config.toml
num_hidden_layers = 10
hidden_size = 160
num_attention_heads = 2
num_key_value_heads = 2
head_dim = 64
intermediate_size = 640
vocab_size = 635
hidden_act = "swiglu"
norm = "rmsnorm"
norm_place = "post"
norm_eps = 1e-05
positions = "rope"
rope_theta = 10000.0
rope_fraction = 0.5
qk_norm = true
attn_scale = 0.2
bias = "none"
tie_word_embeddings = "early"
parallel_block = false
extras = ["local attention windows", "shifted keys", "capped logits"]
init = "uniform"
init_std_qkv = 0.0372
init_std_o = 0.00931
init_std_up = 0.0372
init_std_down = 0.00416
optimizer = "cautious_adamw"
learning_rate = 0.0005
beta1 = 0.9
beta2 = 0.99
weight_decay = 0.15
lr_head = 0.00719
max_grad_norm = 1.0
warmup_steps = 272
schedule = "wsd"
decay_fraction = 0.795
decay_shape = "linear"
final_lr_fraction = 0.0
batch_tokens = 16384
max_seq_len = 512
doc_mask = true
train_tokens = 117100000
max_steps = 7148
dataset = "wikipedia_en"
Each number is 200 + 30 x the weight over its row's rms, rounded and kept within 0 to 999. Layers, rows and columns count from 0. The size before them is the row's rms in percent of the matrix's.

# layer 5 MLP down, 160x640, rms 0.035, rows 100-159, columns 384-447
106,177,182,229,203,181,176,198,184,232,201,224,111,205,205,198,159,183,164,198,127,210,221,241,170,211,172,174,185,203,202,202,164,232,180,188,241,203,201,262,238,192,198,222,240,186,214,160,217,224,212,213,178,217,175,140,202,196,187,168,224,215,179,187,226
096,216,160,230,191,231,192,214,138,188,226,216,150,231,178,218,236,240,142,182,220,159,172,172,200,196,217,177,201,145,228,221,245,165,183,166,195,208,200,212,223,173,262,159,255,205,235,188,221,155,212,217,214,201,168,221,222,201,239,165,203,196,214,230,207
097,232,227,198,193,207,230,172,188,212,186,158,213,215,202,177,215,213,199,269,173,192,163,208,182,199,227,219,235,180,183,197,213,183,180,207,181,143,144,141,127,239,216,161,196,157,237,222,253,227,163,175,155,200,209,226,204,238,245,212,212,171,185,185,218
105,206,204,266,209,196,210,142,220,191,218,176,163,155,172,199,158,157,234,264,216,184,188,188,146,225,164,162,169,176,225,224,190,138,137,210,149,186,180,208,222,255,187,231,173,185,246,227,215,173,191,147,169,169,152,165,164,231,185,204,216,213,202,232,246
111,183,131,197,233,167,163,190,266,204,184,171,181,180,192,201,235,183,215,151,166,207,196,199,244,156,214,234,179,162,207,166,190,243,199,182,236,198,232,186,249,190,222,233,182,202,177,231,210,210,205,180,182,172,237,205,218,227,182,210,232,179,224,213,196
099,209,205,139,136,159,246,195,124,199,180,190,207,220,192,272,253,197,246,176,219,151,202,208,221,212,221,145,175,219,185,153,136,165,213,235,223,188,184,221,207,179,179,168,192,157,161,215,180,191,141,245,183,200,209,235,197,197,200,172,224,216,265,207,163
110,170,181,217,193,195,225,190,234,182,228,151,221,229,158,233,173,198,208,169,214,153,247,193,210,241,190,256,198,156,193,150,178,216,203,251,204,220,217,179,159,238,221,196,231,270,197,194,156,192,197,179,257,212,198,242,185,248,208,188,248,188,199,171,151
097,185,227,216,185,179,240,171,239,204,196,205,188,156,187,212,246,159,180,214,200,203,197,149,180,192,194,227,163,190,194,243,194,166,234,173,190,178,148,217,229,165,236,222,214,174,202,198,249,163,171,202,216,238,179,171,205,203,164,177,180,209,246,214,220
104,176,196,199,222,236,188,224,182,194,204,197,159,163,132,221,185,213,202,234,220,209,205,269,253,229,206,164,195,170,193,192,230,231,215,266,162,183,219,156,198,219,205,214,200,222,193,255,185,277,185,203,184,182,190,184,187,195,177,201,171,254,191,227,138
103,243,219,225,158,215,232,213,207,138,211,202,214,200,182,120,195,202,162,198,215,236,198,254,234,167,211,213,241,161,235,201,236,200,163,119,188,196,221,134,133,228,238,221,233,247,231,179,240,233,172,174,232,231,172,202,197,171,193,212,238,166,184,213,230
098,223,234,223,204,188,190,180,186,204,230,179,237,202,237,233,260,167,248,130,214,163,218,239,190,221,223,167,233,163,185,189,200,172,147,209,195,162,175,205,199,182,206,234,194,187,208,198,195,189,195,243,228,144,184,187,198,153,209,193,210,166,219,183,176
106,146,166,224,152,164,197,183,214,199,252,168,202,190,206,172,217,221,182,189,223,171,241,253,218,204,158,232,150,137,214,179,210,237,188,203,183,204,189,153,231,202,181,269,183,165,230,161,176,216,142,177,221,223,180,245,160,245,217,251,234,195,192,195,174
103,214,150,211,188,188,193,219,198,195,183,181,238,223,237,240,175,177,196,225,218,213,159,170,153,163,232,175,133,234,194,184,185,205,187,171,184,237,303,219,184,139,193,249,147,210,210,197,184,207,213,165,184,240,225,198,197,223,244,248,227,190,182,215,185
099,155,190,208,190,221,243,180,255,200,167,212,164,165,192,173,152,169,131,181,237,178,197,149,240,211,149,273,149,165,161,206,210,190,181,135,215,220,173,149,178,142,197,199,213,166,226,216,264,226,230,267,150,239,228,174,238,177,187,213,187,217,174,160,185
096,208,226,219,216,223,157,217,174,206,107,194,231,152,192,185,205,233,172,222,160,223,200,226,239,196,213,244,157,195,177,192,224,230,184,232,228,208,225,204,192,228,155,193,209,281,198,233,141,212,156,169,182,259,223,213,241,196,116,197,167,157,215,211,190
092,162,183,160,238,191,166,152,222,207,223,193,196,233,168,216,230,214,202,190,224,214,197,228,243,191,227,220,189,199,190,199,183,201,199,245,272,236,172,246,181,255,172,276,203,183,190,181,213,229,228,207,183,190,206,165,239,257,265,153,184,225,228,170,200
097,205,188,227,216,277,188,188,248,147,249,225,220,168,199,195,198,212,208,202,189,186,234,229,243,233,164,162,160,203,192,196,184,157,177,214,185,240,195,271,190,185,234,150,159,167,225,181,217,182,248,124,159,173,184,244,212,209,223,146,216,241,175,192,245
099,155,228,235,183,192,221,212,283,166,201,178,169,225,199,191,187,254,191,211,201,215,206,171,219,243,231,205,153,205,204,168,229,229,183,215,261,184,211,176,207,197,214,201,176,245,213,213,243,165,210,270,190,189,213,217,202,221,191,239,169,208,194,233,202
108,206,213,204,182,168,198,167,170,188,200,169,199,153,243,204,138,142,238,150,178,178,197,154,185,183,160,142,217,249,189,178,180,174,225,199,184,226,143,192,206,199,186,144,212,213,200,210,239,265,172,189,202,158,164,252,160,230,204,194,196,255,250,268,187
105,203,203,186,220,200,190,218,206,165,221,243,188,223,222,171,273,210,231,200,238,187,181,145,207,169,192,204,217,204,178,129,192,178,182,107,189,254,228,146,167,211,188,213,219,121,167,153,172,173,149,295,193,186,197,199,173,212,210,188,236,211,200,137,211
098,193,215,211,141,168,231,165,187,220,232,143,220,219,237,192,227,227,167,178,198,233,213,188,212,209,190,213,183,252,187,209,232,193,253,155,193,245,225,192,170,203,187,223,204,184,152,179,181,200,168,171,191,227,220,247,191,210,180,169,198,208,164,243,210
107,209,223,192,217,208,179,213,191,155,234,255,191,198,183,166,204,141,189,191,157,265,162,176,162,174,193,141,195,194,239,218,254,176,241,200,238,227,177,222,199,228,198,166,164,195,210,214,185,228,209,187,180,226,207,136,155,116,232,199,139,156,220,232,196
106,203,219,232,166,254,247,183,218,228,196,166,203,231,141,181,177,217,158,228,224,173,200,219,213,183,190,200,216,156,224,167,176,158,180,229,239,153,256,204,204,180,178,195,230,193,191,221,226,204,239,199,155,181,195,192,205,222,207,211,197,195,135,168,238
104,191,172,142,155,205,261,218,199,179,203,201,240,199,199,161,246,191,190,201,195,203,260,211,216,185,238,146,166,183,202,199,229,164,230,126,242,206,206,234,188,230,167,210,181,201,218,224,231,232,175,156,194,201,175,234,207,165,183,151,209,232,210,179,175
098,163,193,123,226,195,215,143,192,186,245,227,172,183,163,212,182,224,169,150,187,260,184,163,178,207,176,209,240,230,202,185,165,189,198,223,184,145,229,224,159,168,153,196,202,157,202,216,157,205,190,189,204,199,170,147,180,249,203,170,234,235,184,179,189
099,248,154,209,195,196,218,233,253,232,172,191,218,228,199,212,200,205,220,175,218,236,185,204,246,202,191,174,178,190,222,187,183,204,217,150,180,219,248,255,119,144,165,236,172,241,226,268,225,183,213,179,238,233,173,310,226,219,169,216,159,266,197,170,182
098,204,242,224,189,216,227,138,215,232,181,150,224,207,190,248,156,185,303,251,173,240,208,179,187,146,147,179,160,206,189,216,193,260,215,203,179,175,187,195,161,227,207,260,185,212,228,138,159,216,216,189,222,156,203,215,186,200,206,221,201,174,180,194,193
097,212,216,204,240,197,190,177,183,202,184,166,215,226,255,234,183,155,225,225,193,189,201,177,188,186,187,207,202,191,189,193,217,184,183,141,190,256,169,181,185,202,219,217,118,185,211,138,235,246,242,131,217,171,230,195,142,205,229,196,187,209,206,200,222
106,203,219,207,193,207,160,191,167,192,223,200,218,170,173,145,172,238,194,178,197,214,249,161,165,226,214,211,219,231,183,160,158,200,219,162,191,195,259,187,209,223,213,171,173,205,171,204,202,177,126,190,217,211,191,221,246,216,168,177,225,199,140,212,189
102,224,157,246,243,243,224,204,238,245,131,200,213,205,168,145,166,220,198,231,196,208,216,237,215,206,208,165,217,196,195,168,220,194,193,166,172,212,203,226,198,232,285,198,204,180,215,215,226,216,204,153,199,236,220,175,152,238,232,214,198,199,252,165,205
088,201,178,214,173,187,214,188,188,157,200,193,210,234,196,223,216,183,193,230,150,196,220,207,224,171,187,252,234,228,200,219,243,168,215,159,237,160,184,181,210,222,208,159,179,195,187,286,204,153,215,219,163,186,250,134,212,123,179,242,150,271,186,153,162
098,291,195,220,181,164,191,243,232,203,183,143,210,193,210,174,244,154,197,183,162,201,205,202,150,200,205,184,227,222,194,221,244,271,180,173,178,236,191,208,127,221,166,236,215,235,173,162,200,184,197,184,181,210,206,204,180,216,177,186,174,152,223,172,183
102,151,172,221,204,234,225,174,236,165,235,176,155,261,235,184,202,186,173,179,224,200,208,163,183,214,169,212,208,212,249,222,200,191,158,206,214,242,223,195,167,229,202,210,178,176,219,235,243,161,201,197,207,250,231,199,224,228,190,181,179,259,200,234,216
102,229,173,190,191,191,243,195,203,171,174,244,278,177,164,252,217,210,247,187,212,222,174,164,204,185,174,189,222,216,189,174,201,190,152,150,214,199,167,191,202,104,193,175,197,222,162,239,180,238,217,163,228,231,196,227,212,223,246,208,202,203,206,205,231
090,199,227,222,152,202,233,179,157,211,246,193,115,219,295,178,207,187,189,164,292,171,178,251,196,237,157,155,166,223,223,221,251,195,183,192,214,161,176,196,155,192,180,203,157,232,162,246,258,255,197,177,214,181,162,203,160,198,185,207,242,201,204,196,234
103,218,198,194,221,200,212,183,162,213,137,202,198,215,231,179,213,162,205,230,230,206,190,145,230,207,214,137,182,213,193,200,177,247,146,177,207,202,147,205,199,191,216,171,174,220,192,168,182,171,173,252,202,180,205,191,187,231,214,146,193,172,177,216,262
109,144,117,153,179,192,212,258,181,171,266,206,237,234,216,230,184,190,213,203,225,241,174,130,201,209,264,200,151,162,196,211,254,193,209,186,215,192,256,179,152,162,185,225,230,170,260,190,233,252,181,153,206,229,237,194,215,261,223,180,194,210,224,197,198
092,206,163,188,188,187,215,220,191,218,230,229,198,184,108,230,224,192,186,219,249,217,195,213,234,187,177,220,188,208,182,182,268,164,183,185,194,231,153,199,193,182,205,179,223,173,171,197,232,219,194,223,216,210,210,229,124,176,201,220,195,133,168,260,173
105,189,243,230,252,238,211,228,196,184,179,196,198,173,194,160,192,192,200,206,168,205,182,196,185,171,215,207,133,222,184,242,184,240,185,197,206,196,163,228,202,204,202,207,226,215,248,153,213,238,194,198,178,240,177,154,164,180,207,207,166,122,206,204,188
102,183,245,182,277,174,163,158,199,226,194,238,208,234,195,157,134,141,223,156,179,183,191,184,272,201,208,202,192,230,177,211,205,218,181,209,183,192,168,235,181,208,173,223,163,190,217,204,202,184,173,230,209,231,216,238,187,199,224,161,173,169,226,217,246
101,197,220,286,229,205,213,182,156,179,166,217,224,181,275,205,162,160,214,198,190,219,184,260,208,190,220,156,257,242,195,211,190,167,189,201,205,201,162,232,198,208,191,182,170,173,205,218,228,168,180,182,182,201,216,292,232,204,202,220,198,247,178,192,183
100,200,231,192,196,230,195,203,221,217,166,158,221,151,222,214,239,217,184,238,217,229,170,241,213,201,233,165,201,181,178,155,210,209,239,205,203,213,185,206,247,215,166,188,199,228,226,183,198,211,218,187,213,250,198,249,210,183,231,205,167,190,223,237,210
104,178,206,169,133,212,211,228,181,223,160,171,242,205,208,273,212,196,188,213,180,183,182,255,218,176,173,242,169,223,194,175,182,225,198,212,169,251,185,182,197,210,152,158,183,194,227,179,176,238,205,250,249,201,259,185,220,192,202,156,206,219,188,183,215
101,229,176,228,199,163,212,247,179,190,187,214,228,219,218,219,228,204,217,229,217,170,172,221,223,200,189,223,245,214,228,188,175,230,172,192,181,269,225,189,194,202,281,189,221,202,197,201,98,211,173,215,179,177,164,219,187,212,223,214,225,231,202,202,223
089,213,168,215,160,174,213,192,161,145,235,187,165,169,190,165,151,234,204,171,238,190,217,213,188,193,205,227,237,219,165,200,200,149,221,220,233,231,164,172,225,222,227,220,270,191,212,239,281,216,199,153,215,199,195,206,252,194,241,176,190,205,133,197,170
093,169,178,192,207,169,188,251,217,242,147,210,147,179,190,228,194,266,216,143,231,196,199,167,161,227,180,181,170,211,162,172,189,176,158,209,214,194,180,194,189,188,213,217,194,223,213,228,212,267,189,201,178,157,218,175,244,216,215,179,225,176,219,222,218
098,166,174,164,183,193,185,187,236,152,236,177,161,229,192,175,204,186,238,230,200,152,226,138,149,230,210,159,177,162,222,145,192,184,222,207,205,239,250,171,223,226,248,222,241,178,177,150,215,223,203,169,216,208,230,191,210,205,223,212,191,174,197,189,180
105,148,256,187,241,210,181,219,149,199,239,216,208,211,204,238,127,173,172,200,218,208,188,212,206,215,250,193,210,204,255,154,212,209,200,171,212,188,153,208,209,187,153,149,206,160,181,174,256,157,228,249,225,232,228,219,188,198,159,154,183,209,161,191,239
110,194,214,187,217,193,189,182,209,209,123,214,178,190,191,226,229,234,143,229,148,218,163,189,204,236,210,159,246,186,246,244,162,237,213,266,228,193,220,229,283,195,198,221,185,222,185,175,262,217,192,219,201,210,197,175,181,228,179,171,207,209,183,225,196
099,197,127,234,182,159,231,229,193,157,160,179,178,158,248,185,165,187,180,200,198,226,204,249,207,239,195,203,214,194,206,236,158,251,220,187,205,250,220,200,190,198,182,196,230,168,217,235,239,225,192,245,197,253,260,178,205,227,226,228,250,215,147,115,229
095,217,163,201,128,170,176,243,200,241,238,189,181,235,230,169,156,198,238,147,240,207,211,220,219,165,169,195,211,223,187,200,194,190,216,217,216,219,199,183,222,166,200,146,246,152,167,256,204,239,219,213,190,263,232,171,235,210,225,170,204,243,183,198,224
098,166,214,205,215,141,211,214,204,194,226,183,201,245,173,145,224,239,215,228,205,207,231,190,225,235,185,176,210,205,207,189,136,202,181,150,231,191,241,224,198,243,233,202,219,226,170,222,195,121,181,222,209,193,226,209,237,163,231,207,178,141,274,229,200
105,159,188,171,231,181,200,184,240,207,246,223,221,201,237,248,181,239,222,218,196,205,169,235,226,172,195,193,242,190,197,191,207,217,215,203,185,253,243,221,199,205,212,182,198,186,228,158,205,272,236,148,241,196,244,190,237,211,206,239,170,199,192,249,227
095,184,216,162,151,208,203,218,189,222,199,166,199,237,193,184,200,214,171,199,234,244,191,200,170,231,213,151,269,207,215,177,175,178,193,263,182,201,187,202,166,221,159,174,196,230,188,206,215,103,211,191,171,268,199,199,160,156,215,211,225,234,189,212,210
099,230,200,153,234,192,210,160,160,226,202,216,202,109,211,203,244,223,182,193,270,173,161,240,175,174,220,154,241,230,187,221,180,218,190,194,188,178,195,203,174,208,185,202,200,240,213,229,160,228,175,229,142,213,146,161,195,210,206,215,213,184,218,220,113
098,197,241,182,253,181,162,162,208,226,202,228,195,246,163,199,200,213,173,233,131,253,276,278,214,136,166,157,153,209,174,191,218,225,169,214,206,195,196,192,201,207,158,201,159,244,203,165,263,191,239,169,151,204,205,220,220,170,182,196,218,195,168,209,190
098,194,182,224,222,180,222,180,245,235,219,178,236,206,184,191,153,173,230,193,198,122,217,220,182,244,249,180,203,147,210,143,157,219,187,198,176,132,137,210,197,205,219,193,164,214,253,190,250,154,241,261,191,185,241,213,233,262,202,200,185,151,196,181,209
107,235,210,192,214,156,214,183,225,189,180,169,264,211,198,196,162,216,189,165,206,192,200,215,249,235,216,180,233,175,218,218,131,212,228,199,184,194,195,205,201,189,236,194,196,185,195,189,205,241,184,188,200,158,149,172,166,240,124,201,168,202,213,199,243
096,185,170,178,211,204,204,201,223,150,145,224,186,143,230,166,197,135,195,198,169,193,186,239,131,182,238,180,204,190,194,183,220,192,201,169,235,196,192,162,203,230,227,257,254,205,236,166,279,190,222,226,190,210,165,196,236,202,214,176,178,174,200,146,217
098,172,165,181,218,187,189,160,163,236,185,220,187,174,193,185,220,249,203,214,222,144,243,298,223,179,211,219,189,187,210,208,177,222,174,185,212,205,201,173,210,213,159,182,256,212,169,215,191,227,187,186,240,187,209,189,237,247,185,186,230,193,149,168,189